config.toml
vocab_size = 2151
activation = "geglu"
norm = "rmsnorm"
norm_place = "peri"
norm_eps = 1e-05
rope_fraction = 0.75
qk_norm = true
extras = ["capped logits"]
init = "normal"
init_std_qkv = 0.0707
init_std_o = 0.0144
schedule = "wsd"
decay_shape = "linear"
seq_len = 128
Each number is 500 + 40 x the weight over its row's rms, rounded and kept within 0 to 999. Layers, rows and columns count from 0. Numbers have three digits each. The size before them is the row's rms in percent of the matrix's.

# down: layer 8 MLP down (transposed), 384x96, rms 0.0994, rows 175-220, columns 0-95
# gate: layer 8 MLP gate, 384x96, rms 0.402, rows 176-221, columns 0-95
# up: layer 8 MLP up, 384x96, rms 0.425, rows 176-221, columns 0-95
down175 127:491502532558491437491538535484478481555502511532503551510540518451493538502491454515521530533532582495573590486463447459444451513447461508490500488487546484372477495493511551524497457451486433519477523427477548455486511437467487516482570527460503532512539420473489523556553512404451525472
gate176 111:452538476505458520533462512603518533461536461470549487535528496523500469541388534533504495523484471457542491513538535509507445410450533463497491462511481438561514498513498531521520534523477399519551485568529550547559522506553431519567478491463497505508437477491471439478559458464485439562
up176 112:499508502439556452549490476470552446438466516509538605511507559496440538480485508435509492531442565539443472428456470506468552499511498471488531464469464538448472492471467499457439495478486537527498369475448439497499475538485496507444467478548460455502501465559449565451476559497480501524
down176 105:514473538467479472489559472489500471503448383401467569458519459484489464558503490502590498475532451435459555519527511579469462498481490564453551466564443498518476491483516505507532501542493464473517527472522499508464541505486555470523521511479451534450557401506577512566508508495530472570
gate177 103:539471508468514501541494518515498476482513480455458440518522436521545512536477483496503493536435451592483538468424557484483575476517512532495524508457539438453524452444519550509503542545483479461530532488412567455583469462572464510549554534475473519462536488451516471574482458601483480549
up177 107:449515485525527534470511508538548418497537478452506528437542528517479511410553523495490467419541499474577518473540479524445475511583487518506562538509398494475506464496502479507490537504487537530505531543493491500514461562507472557526566617473493544481494447555438527594438464510484498517
down177 094:495500486458500521443492572530488491488447594477494533530540523555496508541533496480418509540469487492511520516465534482523562516574554507540414450509561565474471484507473528510483490569552453482527417501583512445543568505430584544488478418440497503504534503495495461461481505559484529470
gate178 093:508509549490529569537536466485466504473448532569462504512445490566544499466549563525469493440574549472515579448579505526462472498506415505474458547478543494522499544582482471492475438514496491502556494502483461482516527468519567469517445482530468574588423511518518530478538461557452480460
up178 095:483586486472481437526525574468500476558487512424511543463512524519501509526513433521526450469489480595542528461488458417555476431489536583509487475564516525487485428530506514538569495499496531438475494450510499495479486498564499423532503458541562480416485519506461505477453524556496455427
down178 101:471505501481541624508547528549482480537460481508508444516496518462541447463541563560476496489505490453427494465472484445478491492533482474466487530426474471409563537444480500505486484482488471539505527567521459487540423570540538592454484558467439462554578521507470471499523514536537532506
gate179 109:485489535550456554485470529491504514490461500494516552537474540469544577469410486536563560469499537539475505488488511555462549490437459486551478500418524521445573468492536548525519446493485507403525496585504517513467483478476444428442470468532489508474540544481595473508542563556453504476
up179 108:472558485487491517546537556458454405521536459447462479511496469507470513462489505454387510476464525490523492560509514525535507591548468532415555478495464476504535480506422466540476517518529540468542512477519453496490562475410469519509581491545441483516458519574533558456516432523494460499
down179 107:458510522506552533553431533474401586510427476487437527449506549550489485469428527442520560536508523486457506424543503440488431515494562545488436498506540533527485489483483568534529484507481506494581554518541511456556523506462496452524499491472560464536551538446509548477504423483504514473
gate180 089:525500593526555586573531478504496454452505517482520501568517486517487512512417564573440521417553480433476529480543506478497488516498453536453477435502463473511521493497488542491541516543510549514564520449431474460494383482472489500447483521510492533444526452464535543567469500530453517527
up180 084:517513428521484429482475560515512387592532497538461448460554446472457544491542469487483487485564507537521529526491506515566525474500514400541487500462554498495493498501495465522486526484503456477508470507565533516503577475532440553501555470486488454502533465571451497465567567492416439525
down180 103:532495477459519511511521444511553528514426477454455521543575482521468526497461561545433580452509452500482508462492499468530489578497460491474506468562451578449507507525519543461530452522510545584509536480426450421471466488485536447546546484489471577478505445446480448534444507566485479516
gate181 103:464510524577559529541519523570500498463481539548520558563566523499508511595505531485517566480438521517487528529515502500513585471476470508472454508478564527413503507468556501438542454498434526483504408503550505566446451508452468466478484532593565495489526425516468484526502535518512488504
up181 094:449503523458494481526519465496527468441509480527533539520553447527496472523527499538503495586509514560468480498438569511547549414402476559441477493537575517435547501492511556489533511445454454498497506509511486473480474398474520484532499536483578545551508385547497473547489495448487478521
down181 098:427492495486523516517477555439476531461455465432473495455471537492465521514521587451535505509549517524526533509536437410447497571490533483411479446583476532524501483530488461509528504512450548480499431479497470460450544440511477439529547491542512516485434557470511499510518546609522560488
gate182 105:536460432526518476532470527521515535527491519528482397487544466572468448531471519519508490492501474512495517531601445559508460454495482586553542520422551475510497429513492563501479486547479503560494541564466580495536416478536441466502538555546523544516486533470554466440535545516514508511
up182 109:439426437580480553540479485442430508468452556487512492504531526479532482497494485515539448561488431556520570506493482496512514547519535573540456522466518544509457444545533508494371442456426486546474550528430527497470445498486506446470483492495522498467473500527572542529497500478502550471
down182 109:490532527522522396504467464514538453466558453494528399542441465532518523552581550545473503446436467453501478466485501547503508461433474570544480434475478479483537482449442523542492577565501546448521506543543488510474496476522512433512493521492504556511513549479427443486480478490421502507
gate183 105:590520476541592513512524391527469522487501486430482434545467483430533440463477439508525500521549579504501502561545464513465475487595528497498507529515482475470528514501465426579568452479529502444495456505513547531432569533522533524556484493503534500453551506495457514463484485538523514476
up183 108:439434465486510514525515493544516464539520514592556485464467471503568581506522489508485424504433521519524468470474577474558516481552489507487490480504473565451471467496528557455525528474434441536517474507532541469535420476435458483540511566519497471583552479443532507476489432485497409482
down183 111:495505559507484481525560513427462518543467500463546542480497449525543423487439491500515579532545543456468563518555539508474458550548550490423544554456504485416470478453521386555502484516514528451535485501453486550491496499511483537502499483579495536574450457527492518473529467494511466579
gate184 099:496489545498533527518426553533509543428457476537568507493523391529494510579528555450494483510433523550522488443399505553504474516528527550423517581526465503506467567447476522484444500511488515532463553524472469465517515521469475484414532603517496469498540485505487517478486537509474450469
up184 109:523513527527547547443494478529539563499482533454484561502455440522482498521549418530540520487506491487463531465496478515520465525454535533486533514552527429550493496507541510441477571549479423443520466426518452466417396456526499498480493533469523516398544480488556456440529483563456490485
down184 098:492491470491437510580463546427511484516452521532529506495526547547506456431500531470449477532546487532485480582416515533540496523507498483488462533515546466448466517467486542481505483524551464514523543512479532487512531530482577536505523562474486542601466397609420545466502486462497500436
gate185 099:472448454516480497451455444519516495507495540503472426555516494495494523534469490422466482505464466524439517587510425518463503474511552498492509484551477488434583523465419477485415474523524500472533458521541436437501424502493568592541472515490556528525424504512495425506493463534499435485
up185 098:541456512533470434485488501539568517514573529529553533451459500499501558540526556464477496446542492488454418468533482444526575461544472524518510471455457473511430450488472416513549551555481472440413504450518544524439485487514483562474559489497539478418472503454457468532474509509437481498
down185 104:464615480544541604484468502524444489538488477505484449520531555474503504503470510537475504467540537571535491531461470485464485534533472467434423489516490536378529557475484580542445436487502463455477543498476480467571553497502539505499517498481502580531563463477478495492511439465526460500
gate186 104:463555491541383523567448577502523439529472432512538495554462456569434480524514456466494446515551476456543526521494494516520450533488533548488508542547365541509517530539483427526499514507531537457531489504519493497509518532492551451498473533488569518472526440486537455515493448451453505481
up186 102:526462519501486521520552479475551548471498507551554443521529561500526446500500433518557509485502519530486483449488510484612518460474459500447513542463560448461623441528492501479478439444512503459453500448502420521520459557517560446483536498480567511579503479456454525521485456497532437522
down186 100:531435509503544496492490419477453527565482488500482535538515453509492506515428542501582537521499500522547516552490541537428500515550466519616512500466535513561477513490469599566534567527493581494458516544477548493581520504508443434445496480502505457556483467480460576504501447493522478512
gate187 104:414606444471579478506408461489488495509446479498471521500529494508508512442375485488478536538494450460449485532540513505480499502452490485525460499459478505503505452550587501466527494451499463511501516511514516546475472510469522546558450526489484473549506524438527518447575488572485505611
up187 100:503521531508530532462498480431468534475515489518520474551481497537540477483506472583530629448452485485469438542439543563498510516558515488537514431435470563439513453429532410559488423529525496484531504516559559438560471529504505525510536449503521452534530456527469525511481521487497514458
down187 107:555481469507515536543516498513485497502485421381498512535493532483471568455540467483503456519487432533467553521481504424532541530466547583553495493469469497569499536582513418414510542498429527511527448511469500565436488463502466481560513477549469529516487492516540522442457518575492480516
gate188 102:494544460444509453482487467497574562476487494448481456527439467516448533480515489525490483493512445502548527410502477525487487430485425552549494459459496482511515431509486562450549516465564494520491395507515530512413529452457453438526568496504554525552418538497510443506463520521560516474
up188 107:528513516457533514541549495459562536466501580492407475515558540463458496498490523521474507504549532471456571498536518549521492537552524484529472554547451550512461478538514508535498522507553544472531402490444520515560571499445535455481508505490534543599498537585429539459529513513562522552
down188 098:505517438473479542452553525516482508490423568451526420549538500537533487544498443511500491526465454533482554515535470427559478391547527446538516504408457478518502527421487479521479554469547507517553521482547460445483455523467521529491520467513474500567516429495559519508526546454496553555
gate189 097:485482478483517508424519489515449478480455458506526475517538513521504471557452451455472613462423546535493490571549548494481530504495519470411492518505494486452514540409418501471517489481541476468446575510488466484469503535511536468504447491553527525476456496539587460614490454461492457491
up189 104:522476560560492506469505497550512419523500508489503490495503514563519467493488467551475472461472469551519546508432502536564545476516587510494553565518481481459507508563522535462541531524488456525436500475531475623532485519506537493483477523489565517457546470499569521495450437429621563474
down189 104:516486456467546495570450530443456621515467443571426583573434456517467464531492532480460574502473483496497422515493499493442451533549479465493534508423459485476488498484477524482539509503542543458471512543496492470530423493474417508543501483507438482503465554527497525441544528502489486523
gate190 111:564472418488435542486492514583489471480473567524575443519478493534532564591487461459495543477516471497519472475526546551467473527484526453430485445510501444488430535487445498544460465568533505494466513508517500454551509452476537507496470514548495561541544537505540546537428463506454521596
up190 119:446466534454507483539562519489566489472488473493557466556472454473502483496532460562494522458555554562511476518463537497492568486525567434573515487564484480444484451540496507482505544535445521494554474463534544500489462490519480562570432473537537494403428563510514418527428494543494507493
down190 109:551506499550492522492452535496456554553481613572572546499489580502522502465420503486452509505484472468473486532500481511546421595476517459432529513475485502416463514486499532507443430496486558517511571440502460452454441493462556507426508526470475517520530500526534526489568500524524511522
gate191 096:521514491447470488500474541502432542514463499489493523523406546483530477420514508584481488456471496491586535426436516491466544574486502496502581561496516479476503552420558575556532496494517533538460515522438491471483483542510438454520463507560522492478609565544463516514507514477507488472
up191 106:480569510465516542512492523498467500525472490547582521482537488525542440494540572585485505522489522510446496505577483503520494513504544558519475501522505553475572488518434469558499500489458546453495496482629478511417526494514503520518555471478440555494464401510446422559482484561555518497
down191 104:508493502504508481507531510521559576538545482486481503534428551539530522546488484475510494508531488524530546473512524494543516469551524457448463482508443433394448512449511532410477561471541431527471494558480505484631460532487461465489445482510541493493539527570551527455508524430436480550
gate192 100:467527496513499483465494562578480527452419515502512459419541514440509478483474498478434558452497470432487497535514528481489536488436546520395475554531434563502513462508485451498576533569550444505465517449466476512475490500551490516466511483483542473486499498514498477442492522564389582494
up192 104:530459544527440558481495485532511487509520514516555535492506527449551539504458543539535478508458494458503422506532498462459449499622431458423416513512461542529445421461507480448432512542496518492427426546480496496513485525456467521469485541492551441476475504521505482458533498481508470397
down192 098:572490469539527456406499484554508455469486543451508513462501500523471438481534487458455518535512508501496502465492407493547529501517500469572582439520503440509567534560545557547511530502509488437483501523516528477484488541507481547473516526545477586566565514419483514523494419559590486477
gate193 097:487435523427477474535458463481514538466488498504469471520482490531498474517571495480505513565516553471460471395503507552533566511434490556545509517567571516449506475526452515443458528455448412471411491465534545510515523512518445528550516454536582495484492578529531521457438523465500458477
up193 099:451496486545500563463524529538489506493464509542439466609475525392483430519543497516470491497489497467535557486555498545496461556519442496451472497475410454549476432523541489441493463496457548570394505471464451467499562450485435508539493506528500515516456487496480426506511489459500506473
down193 096:533551503520443481503447501510456487468520556536525503528511474540500580555448525491524518571578446522449434507519506528529552466482510481507460504604577560470529467556498471442492525560551421458490474469570523461556497550464515504532481491511514482523469531489504581439484513482418505564
gate194 113:462454512605499533514586470557427506496450522558524526544483471534475465514414507493456508503520461473578506470464485568487538510452532456507467493554474486570488568516453475541484448472542513522496532453432528463449582478468528489443496464577547474517504488527529436497472436451522502503
up194 097:519492499494528514534492532465526511542485467532416482546536434471475469560514464496501462503607494463513516521488581524589530485537474503486519495507594506481512486463525503500473527508552431531418492539514467465435509460551497542578560499470571521564542459519579468567571502489520507447
down194 121:450494573467476536476484458442518467488441493477396533572487463457489465442458615563496546454446562479445482488574487478467483529465471503521470505519512487459406501471471498465441485516470545517563520480486463456534508529523497483481469507536517536507461492555462542398492485501493548551
gate195 106:513472489525511500492427481525579586542480431468534563490540469512460522487504516550535515491574425526455579456513522547510447532554512505556486507539516389578508502487471524561531538502529463543447458522548521530524449434524558467577500501518517481459496529480558503483480468484503426521
up195 107:458490496493534488523547494497546492520528455510519506440511430543534483535480483455518487524526438486438516480507465553409549517502421467448493515489519533596494503461546506493520482452421390539551475482523474458406513432463497511488463507452555437513551485483508424446513542464526522441
down195 096:498525526559487454468467515572497528561462511526542458533464599424458474508470561530406470440559441462475478546470483427577448511474518515528503548462540471442539513456481476527530514485527487481490539481504553530524525466492488504524534556503493553471531537512418590530545471532527490558
gate196 079:438589515545468505450436505493512508458515547494535512490517491476421496467510505574558511528490539519515477467511457570455503535553529554450455531508505437488496457512512547533551527526463377480537436428504535500457498564510416421501525523530556539455548515524502555471495510503442527503
up196 082:522536517490493468430529522486457500510486549491486537495563520456480464499493470540569508505574517506517449532451525555406533519546465465493506532509546421537497508516505566442571548458475428474545479509509542499498434591496503487544596578479580523447549484520550541439517495527506518508
down196 091:541585496494536516486471463482455518511494538546533464548569503475494402499503535451452467469447498486565523518491505427510522560499512555459462593487511437512511503530443500547495499484529517474586540501488480555529496439480522494607532564533580502449537479509445552517494467502581526495
gate197 093:450513472469539456519555557438480461528483464539517477547516513506454562574524476499540489463547484570516518513549447474482497593471534471543543520515495504586499474560482506537503465521546537544425521439461547536471492546512536489468467502440480374502504450491564490431508503498429511532
up197 099:483510544457532496481468545506474475477417475481519499502444548426512562488494541526484478561415512477471510533566515460525451599496471509488574441515501543551504517473519452405488469440510531571511510443478451503567453529499475536511486441549532529449524449427498496486510525590479524526
down197 100:478462438530477482522519486518459494510481509515519517477582503613454477491505497430480520491498473520480529351535506517515543434515474531513440530513490503472497507482504513443500434518519491564515532549502508498457491583545490476438533479482557567515434588484460464469413498468517517424
gate198 098:470453504491512472519511460459479491472356537471579415523524402457552470504568531469489533533548456533523537503489542455487529519477496509513481548488474416475444501550515535491506515477512505578427513479548498492466446532528490503586473526458521530514491467420528445505450449485525483493
up198 101:467482493469501477513505489574543510608497465460494417459564487526477467500520555469515516514589467523490423521533515538470504477613521468529502528520460438475598477458522476560450453449494500457500495460467480566492495537558492509526551526465544538520495576410521471537497502500538485505
down198 102:524523574506444496500585509429525512543563461544469497518420537468485512521443496514510462443419514476509531489470513519518485497506534564451493507409545536439496540469516525408507564509518459490496501576460481471473497474479408429451503531528488493518483448559489517456568452482429521514
gate199 088:489567489503480530554499392541567492511559498570496426519442493539483455538438450451494497542446539433469529501515489467458465441494426454496550446515488444473488481541458503523505523586581463430517513523489525545530483479492518554452528484539472493491491488510542470524491542552442514579
up199 089:472478542538447552524449465540471537585495475526518432514494464510436522446494536539522458535447505532528527535468457502439521445477552490439522493519575419567583489530519586512515448526531464461556454456501490450574511509530561527537473530530535448490531524473472506494533506531540454564
down199 095:535528423536453526447457547482436495458499485495574553523502579472519583470543427521494477539483466568500523478481586504563528524525502503446456474494499493572486514492516462493555457463535546535441517460431482424483479581528441549483467541510470507540522502494531466551514468450495506569
gate200 104:530495530478514500510420448487441501513440523517527466492465498474525479503483510500523519516486477485515501447528509481523484492513461452471426486497504530471425618474504500425451449429476540434461535570430484465493497455441509508477566451467484572451502506536582601545459414505499462505
up200 105:534541468546472524553514451505449416538416464519514546432520446452511544463473470512530502509538463519489488506461576542529472584511507485465406502464412530515460553500468532463474499502447498436517455491510532481502517535496559468483483450412546435476464475487487519556541507521492562426
down200 102:527489551479456488486516530456509498523545513472580457486556543534522456509510463461447521455558522424511488500438421469470461514456524491509548505509560469483552529486578449569506503560534478556502545477507488530512535474573529546493530520532415577542412499485499486453540462531496406543
gate201 102:467485470548519523520454448454512472560556487480501523437501583489516486512482519567560542486533491488507536475479496429525498455449488558533417473536497508474473462559511499450594505496491457525471509497479526528505570428568486505487501612458481470546441509481432448499462457482591480448
up201 100:475548615522484584439515475472451457558511522521543538516486452423547501492484442442564557499480488509422500466537538526518558519522491527492492477498513419464521490482534489514569483458556449477558514571488465499448506474494459522489494497501525419530480487453508535522548394557518492480
down201 084:524492611472513396534489424595509468494513460417503458481540552483507521488502538496483517594517487479548549537519519564504515470546492465487508534509500503548482487479510511498526491512456494529462476486517518497578463502437554509519573566475493574488561490481471556533480522446502399552
gate202 097:435505508523547515496487471446444488518576441479573549520540430498470519494576471553530467529489506479558609535501531497508471480493543509463567563527453509494480549500513502535483528528565464430509509487537445504456447532434486489514587440527525542506493502558469510507484525608471529459
up202 096:473485464485468536570531431435434485509496513515463501473540548465489548378506567553484531459509473493553460542566401496501496537525493540468496543506416523512467522478492489494538564459490566528500459571548497540480539500518468536505579495482536476478504480455424500474448505565528459538
down202 089:529561511554483553473540610512482491531522522443537534585500505504505503547510431480426505472573541552497477458398473510517468494480548501475498449482581502439495493506499508492428442502453468455525478469462492458526516485513529490504492511497411567539497497480538463493585556421509519454
gate203 090:498565476488530569529565526483521549494475450502505454505418501425465517494424488453493529548511491526548498480546482542470503502466488485560560532559450524502494422524547510386581505518536495560495482480576518488520454550487497525490442513532458569549525437461550506436510493494546471541
up203 098:504481542504521518511507467455455520473533550452573462561489499562483480517454502638511429496517491472435470477560456484502489513556532448481472526545543497486494541507450536585473591512470557407483540554501471480516493485525448488504485546493513568503453499509462476500452413496451545501
down203 099:516414476494524516497542516487575460498479519575452446482455493463424532503569497480528568425477457458465532472475549558528493499442460516504580532448567437436450487502490530462520435541565519535486492468490518451469435503444487530507448472460494479493532552507491475450477571484525493568
gate204 102:497471495497521463428469515519492489435501489489451475556526519512570463487486543489514524527465539507508515452528547483523502445587475467423482560475469536474545514465516479529514452522440465460509428441440620569518462479510489624534506515536515409534495444471492486556536513457526503490
up204 098:502491536444432485431524489473558497489550471552505482488430528527540497500432507460557502527483464497460466467475517567475528485578566432506440527463478473479550516465492501547516480462520440449422510531504569509527450445455525617500491509555535513534546474549526491599516527527510516459
down204 107:552446476537559603486457518491527548493528541509534529493558484486517530435523529492408560509546459522488462532490448452470541525509515500533552438476511495602461496557517483461419458510575477501505515487528452442535527510529468454510444487475441528495482482454476540428509551483413491541
gate205 080:480532563528503499455422407473500427467483530535471547555490513498490566509537521483531499492476500503476476465483411586527491450541515596516494471440541484532536465433443501481470498400545467472496434526552415505525473517497521519535546462511535448534481475477520527413503503540505529472
up205 087:482522483505482465518441529503486477448442453476506522501491463531549492454529528530529450513512502415516497577477566484458491539529446458578436489417592500466471453546495435490479543498492484544473488588466483533491559523469520549493543502500427521497501519549483501480482571490516612580
down205 082:518500502468523553469512538469459455521510504469552500506565528534481532512560479466550490514463515517428521414513360507567516474494500536477515417466468485548570547490539562557532474472528559492506482435470502467517455497543528524495447517454483461539461516529516522562480575586460453510
gate206 101:530576570553503544568480495569530498538517532508531480467463488489437512511421524429474500498470476520440530477531444502457456485558459536515531472450501486524489530486520523505478502485486598446590441434517569446530607527501503524539485531518487449493439499485464444494438478560497488471
up206 104:430489496562490486508586489513500462470502554470501476522491485478440553515469504557545567455411460539450497465519521502504567476479511526508466451525456571511577449527484507507577481501458579503499476497429522534523410523539497514505487558496461431488557469516558428448418510502508462492
down206 096:487566458528578498483468477502505558486506515522560526540486546496518477474477415468458516505527505542472490458534501516499477531546525509503415462485458461473450459484437513456414540436496508478470563405507458442481589488450511539444434489471423493446483582544491542502483512461521469451
gate207 111:478549482429467505477453541476611525505518427441564471492428542527468535525477532466522437496464435567424545435470523517477507510490422425496513497463524503573434470536477518496519462500477500570449509480512507492547516431505480528465526509520527464587520511496536438499464489461541510542
up207 115:506399533530445532466555446547501422466531490490542479469463468458525528514509557477499527459536514485484506468508421493437489492599454421480529527474503502546523526514446519513405498493450562543460474484539486478559500462517552478479443533450435555440488495479530478552477470539446436509
down207 108:436463482455485518469510450477535508427506592505475475495574500502481477451498487502486487521487475431454556506456511504529478515476459491492456469607548514513570619437488473503533505476586446432489526484503532530489514550407426521487562540530526548461493534476479461495515517477548507542
gate208 095:464403589510548529522447426562512469432505493516466467518533535466420385474546406521475508486469506460482518494490531497467539481474482506491514511541484469540589518504538479498471459465524515505466478483530500463589545512486500460491495546572505537554553530567562498513547503463469487543
up208 096:491501544467511538545465478507555434415466583439483474507466527505555532521489536529503533466462488479518460465501489539442523468544473549499481554519536422525472425520521473557552494521474522490539490523516521420471462525512534555470527573566482436534506539370505480442562524467513534489
down208 093:460474630534476467489533521531466546459539469529522511475561516453465491475535435446488498540537503476493557515554516461586515462496492466514486462551454511441530499484522502516471509459454567519463490474534485554592435415470499478487501443453571521500413482531476513491542452511518431465
gate209 091:433439521568487504467491559562544488514484464537600551483543422424510480488564531491445546541524487493466462534555511425535550516472426448507494529464485522481459464443505510506472486473482527497413541512483532456508470542560465456505525562491520474441477486537519457459542484440496447552
up209 103:466485498484490506404554496500409483487498484435465546533528460448463459451459520536495499563534428532500479508436482484487528485496531416463490460520504550554491528475484516519505495493416568510460500500600458476508468498499486442461471550441516536449535427511572580533551449504470464462
down209 098:574453514553467509500509464547495523478484467467486520485533477550561518451506507483516481487473533435474493482492503517545511470513524514510529605523547489442549468477444462500564533514577511491580577495474553567496453531508458537481484518513401411569449501499501542486477529500603574512
gate210 089:495481515436467478569504552540472504497517515563541521516520501507521484469569480575547477495547549539510526497492512562542428465448495520524514551500517467548540494576527479430480601502546457458507553493562471483544458501451433572440484460463472519492505528520495382539566486486457500535
up210 094:483430463529490489547536416481610514456534484536528483535575460463507532408552460572511470543497455501498449516508471512455465467523527477498534514511437511560519409562573490495462505546516447447489502545509470494499539518520444523510459472568431555509493511504532562497537463567478505494
down210 090:447469529536496470548443496560501421481494518579543522518430509521503506579438417421493521390509483544461538515471509487512473518513511466514486487559492517556461471539498540503497434520480519527479437515512441518477478514451509425539514491450516494560552534479425502521478487476580529585
gate211 103:538556546498543491426479471493394487459548513464465519498427476489471558446480593490517459525491467538532557487430466476470483506442444506530477553419471503480478476449516497458527408478502544501493562467479474486474465501463442453436469416478551478493447451513487475501521437489458519520
up211 097:511476434562536494442429441534447536491493494518513468488535492469483486396479513557499463505535499516612526537475469485382467446493481464472478471432434431472542473481551556489476472530539472519493538571461445491450491519531562519488466458507475475545566457494469473510479505489465525457
down211 098:522511511507438497427453478498562460492502517596468410456493455515478525534567523484448493472525457509415432499495533551547556515548485510531470521530492537587512528535522427536512523549504519440501567506509501532522475493582504479524529571470517478503467499572543463511482537534513397535
gate212 098:480529522496480443492522426544557453558434468556413528466529500485568484465428426490503551489529517489468528533505500499563517478412460545522464496516434500501535555471508407511450504457474422487443502460445532531549520506439445499492496431520549435434460503457518486492486478520502510500
up212 093:506520485499451514430591491459432508443508498451496465519523556565477416525505548544488422491494569455554423584481510507474456480445513483542513612536482467523521527544505517534564503453564468475459538514494500516524511463477539491496469546482529450546567484532551524522444516471515491546
down212 093:458508494505544494512471521451477465544458462545492519476538507520525509512486452465536459470496436570403511459522500455529516526492470484471491408523482546502551447508588417511502444496413469541571430477540536501485498447452440463467579530509548423495485526503493436494469557543528492538
gate213 107:490579438499535490600523500459478452519456423512519476498492512523462523454460533499439495537496496541511539524452536554526501439483477440470485591501533525530541503448457492520529429452529472532456546607449524489450561521450591504477440491514478545515521424497510484480479499572498521492
up213 105:556534484536500480490461553481428532492488478561555535510529449458412531480450483485489440466513451522480533450424584539470487491491413494454459484516542538513474459426445503470568456473494533520498497535473507460505501587390530516429482535497472480542494421489506487558502524514481526537
down213 122:460481534502520477457474425531539506446538499434449505487458549522522500612520461468508507504508459469467567533553515503469556503514551475512493464390492451511493556561512542526468603565409491483503454508534487514513445464585530530508518496487506505483522544491583495494517501408501496511
gate214 096:509534532524520458532516456505520495458482517448508512500500459491524467503546554512538545524517521459487520472526475553530495487404555486528570584525562475405603551594553465524506533539524487457530496497458502516506505513476531482490574562590545581466487476504525528526410454518535505500
up214 103:503467499550499482527479539474524526534534470497482556461437462526546499458526473474528471413533543499479447523548437453416513543543556537561502500510457496397537499582525457463517453467447478519488365550519459482511543508499475476511567548520491579529510464520492521469527500500551465471
down214 104:526458478489496525454564450486439527524534444495449451585480501524448488509487441493481560533456504503507492484520526507521460482482443506494458444536535514458442518536460514457471502517560576500584511425488408497480445533525538624507453525562545478475517547532516532459496583459517493519
gate215 105:493513460503462555466543475515495473393513446431516505524472485424437526517474470457452529470526462482549524403411528433476475490539479534486485541553530419521495525506447524502480522525493482450498449499509512560529505501531488557558498461586555503548438484507472419471470500448450452500
up215 099:533460521449521505570496473502509478543496520496494475397440486460475531510546458387479441470528522492493419476510431518490457571501521510469540491443475542417492494540440464502563461538557453446414479543537459464480504497481529536532542458449447449521498484552473546556495496516480471517
down215 101:498522521559534505514505547529463516583519485513513522592464518563471474536511548518503555468468411513535497518544538511538540473512463492545478550496471528452522536482445501522480605526372499448575469533453417536567518535508486491563518485503529475497546475459476474550512443544530508472
gate216 115:432484498492413441464558444571425457455572500567456497524470475476502519522457518515475512517513445523577509526504473545483480444525439511543523582457454487514440493451511591492545499426459541512499470503467518490461498503448490469504428546411487482538510499553526527535530522527442494508
up216 104:439443545512467481467510487573463494467497500511555443483564542517483493520454567511511514546476467558542476534487501561438425523537472432500488545454486523546446523501461619501470422444498493514508522488516476474502559537405529485509479445459509446501454470448505518435534562484452515459
down216 106:521509552477567479575454394426520503528470539516466456415609510500502485491541511486508494480489538517414532438514533484473457489427500521536457459472540466527516570471508505489456531565493533524518562476537461503593445499566517494556528512545450553501488508498462517516472498446527536495
gate217 091:456500486471469509539513517472513424591465477475443512511475535477481455505533452531575598476420471509512483512520500462513477438491456535516504506531499491469516474527418439556557472497389552518485526521482548446435474456524444509532492515566508468499532537461505467460428558524444437495
up217 097:475471561484458524511513529471529556513434486461524470517507501512547525522464503566499435438519535578389483449511477582493556524510452533454564586550480485490479499538499498494421550565484481447554521583464538462460489455509517562487499527517463457505500499504465474512453460419513454482
down217 099:509509490529530546512457510516481446452568506562420586456465489493466507454515474419583521469469489543478482488485537535471534462523496491544400500455534502567490428504481500525532464475459560488538418447463488486519530577482401485557512512440416484471529508485549524507513472502510527517
gate218 103:481533492464545492490532473531492537454550566545480500547443487526541469503502455578514532551502430526513532500421430508475551505502513465477440534480440504499503452475479553488521488429462506478466518438422506491463423427475506434520475500575572480532531441545526533568534560535463561514
up218 096:489508476486462464488490558485509569446524447451424390499453432458522480533468520451530453543518506490496550532533546461506608500524519506473535490523433545544499534527497449539481450466577465523531488468511531559548465497549498482483516486523548473511418534507478465430543446446435506466
down218 106:451502531454531530490544521550500538511465541536496512525561496466469515480505466599464503491416463432531530474523433514501488451501548496497484560479446544496462503467558573453492520486489497455516522464387502471515478494506482570540411519500468545497513524546432526511546516594544408523
gate219 092:515460437508552564504512519478505497553535581541440490516509551505428511463502465454556539493470498452482465473509472557474504468552544467495532521528510488472480497503506437521530496438500523469465523509525526471435530540527478578547474598623429496546484471486503507448499493523441444398
up219 099:480502482492433512474442512449517496498560457568541523563527461477461488513493460447495423446479503444453459492495447452456459404557424470490482496517534519496469491488486482507554486493437471593420546510482489478444522574470539518555564483578477488511518556527512514455528436544498527538
down219 085:420512552477544491555553492511478501502481518481452449426527575476543441537500466512500508452514495557477518512507533492526516533477535492524550480485510478434500499521510498497492584557521531380577499484535553570559519440545439518566454491506498483511532397508506456486460422471497464451
gate220 090:459411492500547516499442575484533510508515532473464474503566536581461526478532545517462521522476476451496509507490424555497491444478496461470508506522540533426483570440527557514454512537521433508478417532409513546551482549463511499412523576486473455491441494498548457525537479529490472446
up220 074:502469558495507513578421578428509508528474445480437483447495521478481517504522512546420528549479478440538516542453465516478503436466450479518488439517505493480431506491523548527435509512468476540483442481423452572613506491519485475433523572515497488480455528453500459475524504552518497434
down220 091:512526429462490421526563506459522535567510531575365472522459476448510486508513507487479497535505477550478519467459463450504521611504487444500490454545527524494544442514429480477513478546538450490603501494520504465513473449496497454516550437506481521476571474424497490544450483513523521504
gate221 107:484467475471523433529442526508611492403507446554453465492583501489480554527486466462520503460460483531535550498522471537544488474567540464554493449537519506481501519583486526517392410473462460502521535511482472513486492435554454509504519417546540468534514461510552499540490449495509508507
up221 120:506419529471614507547476508475472521531488470503524539463499485484564554468481446449495541440391512432539479540535512550515523545569512494512467464441475435505489515536505551491532411442550468454474410541463454515546499487507510504515507483529536432510516441561520514504490498496536439518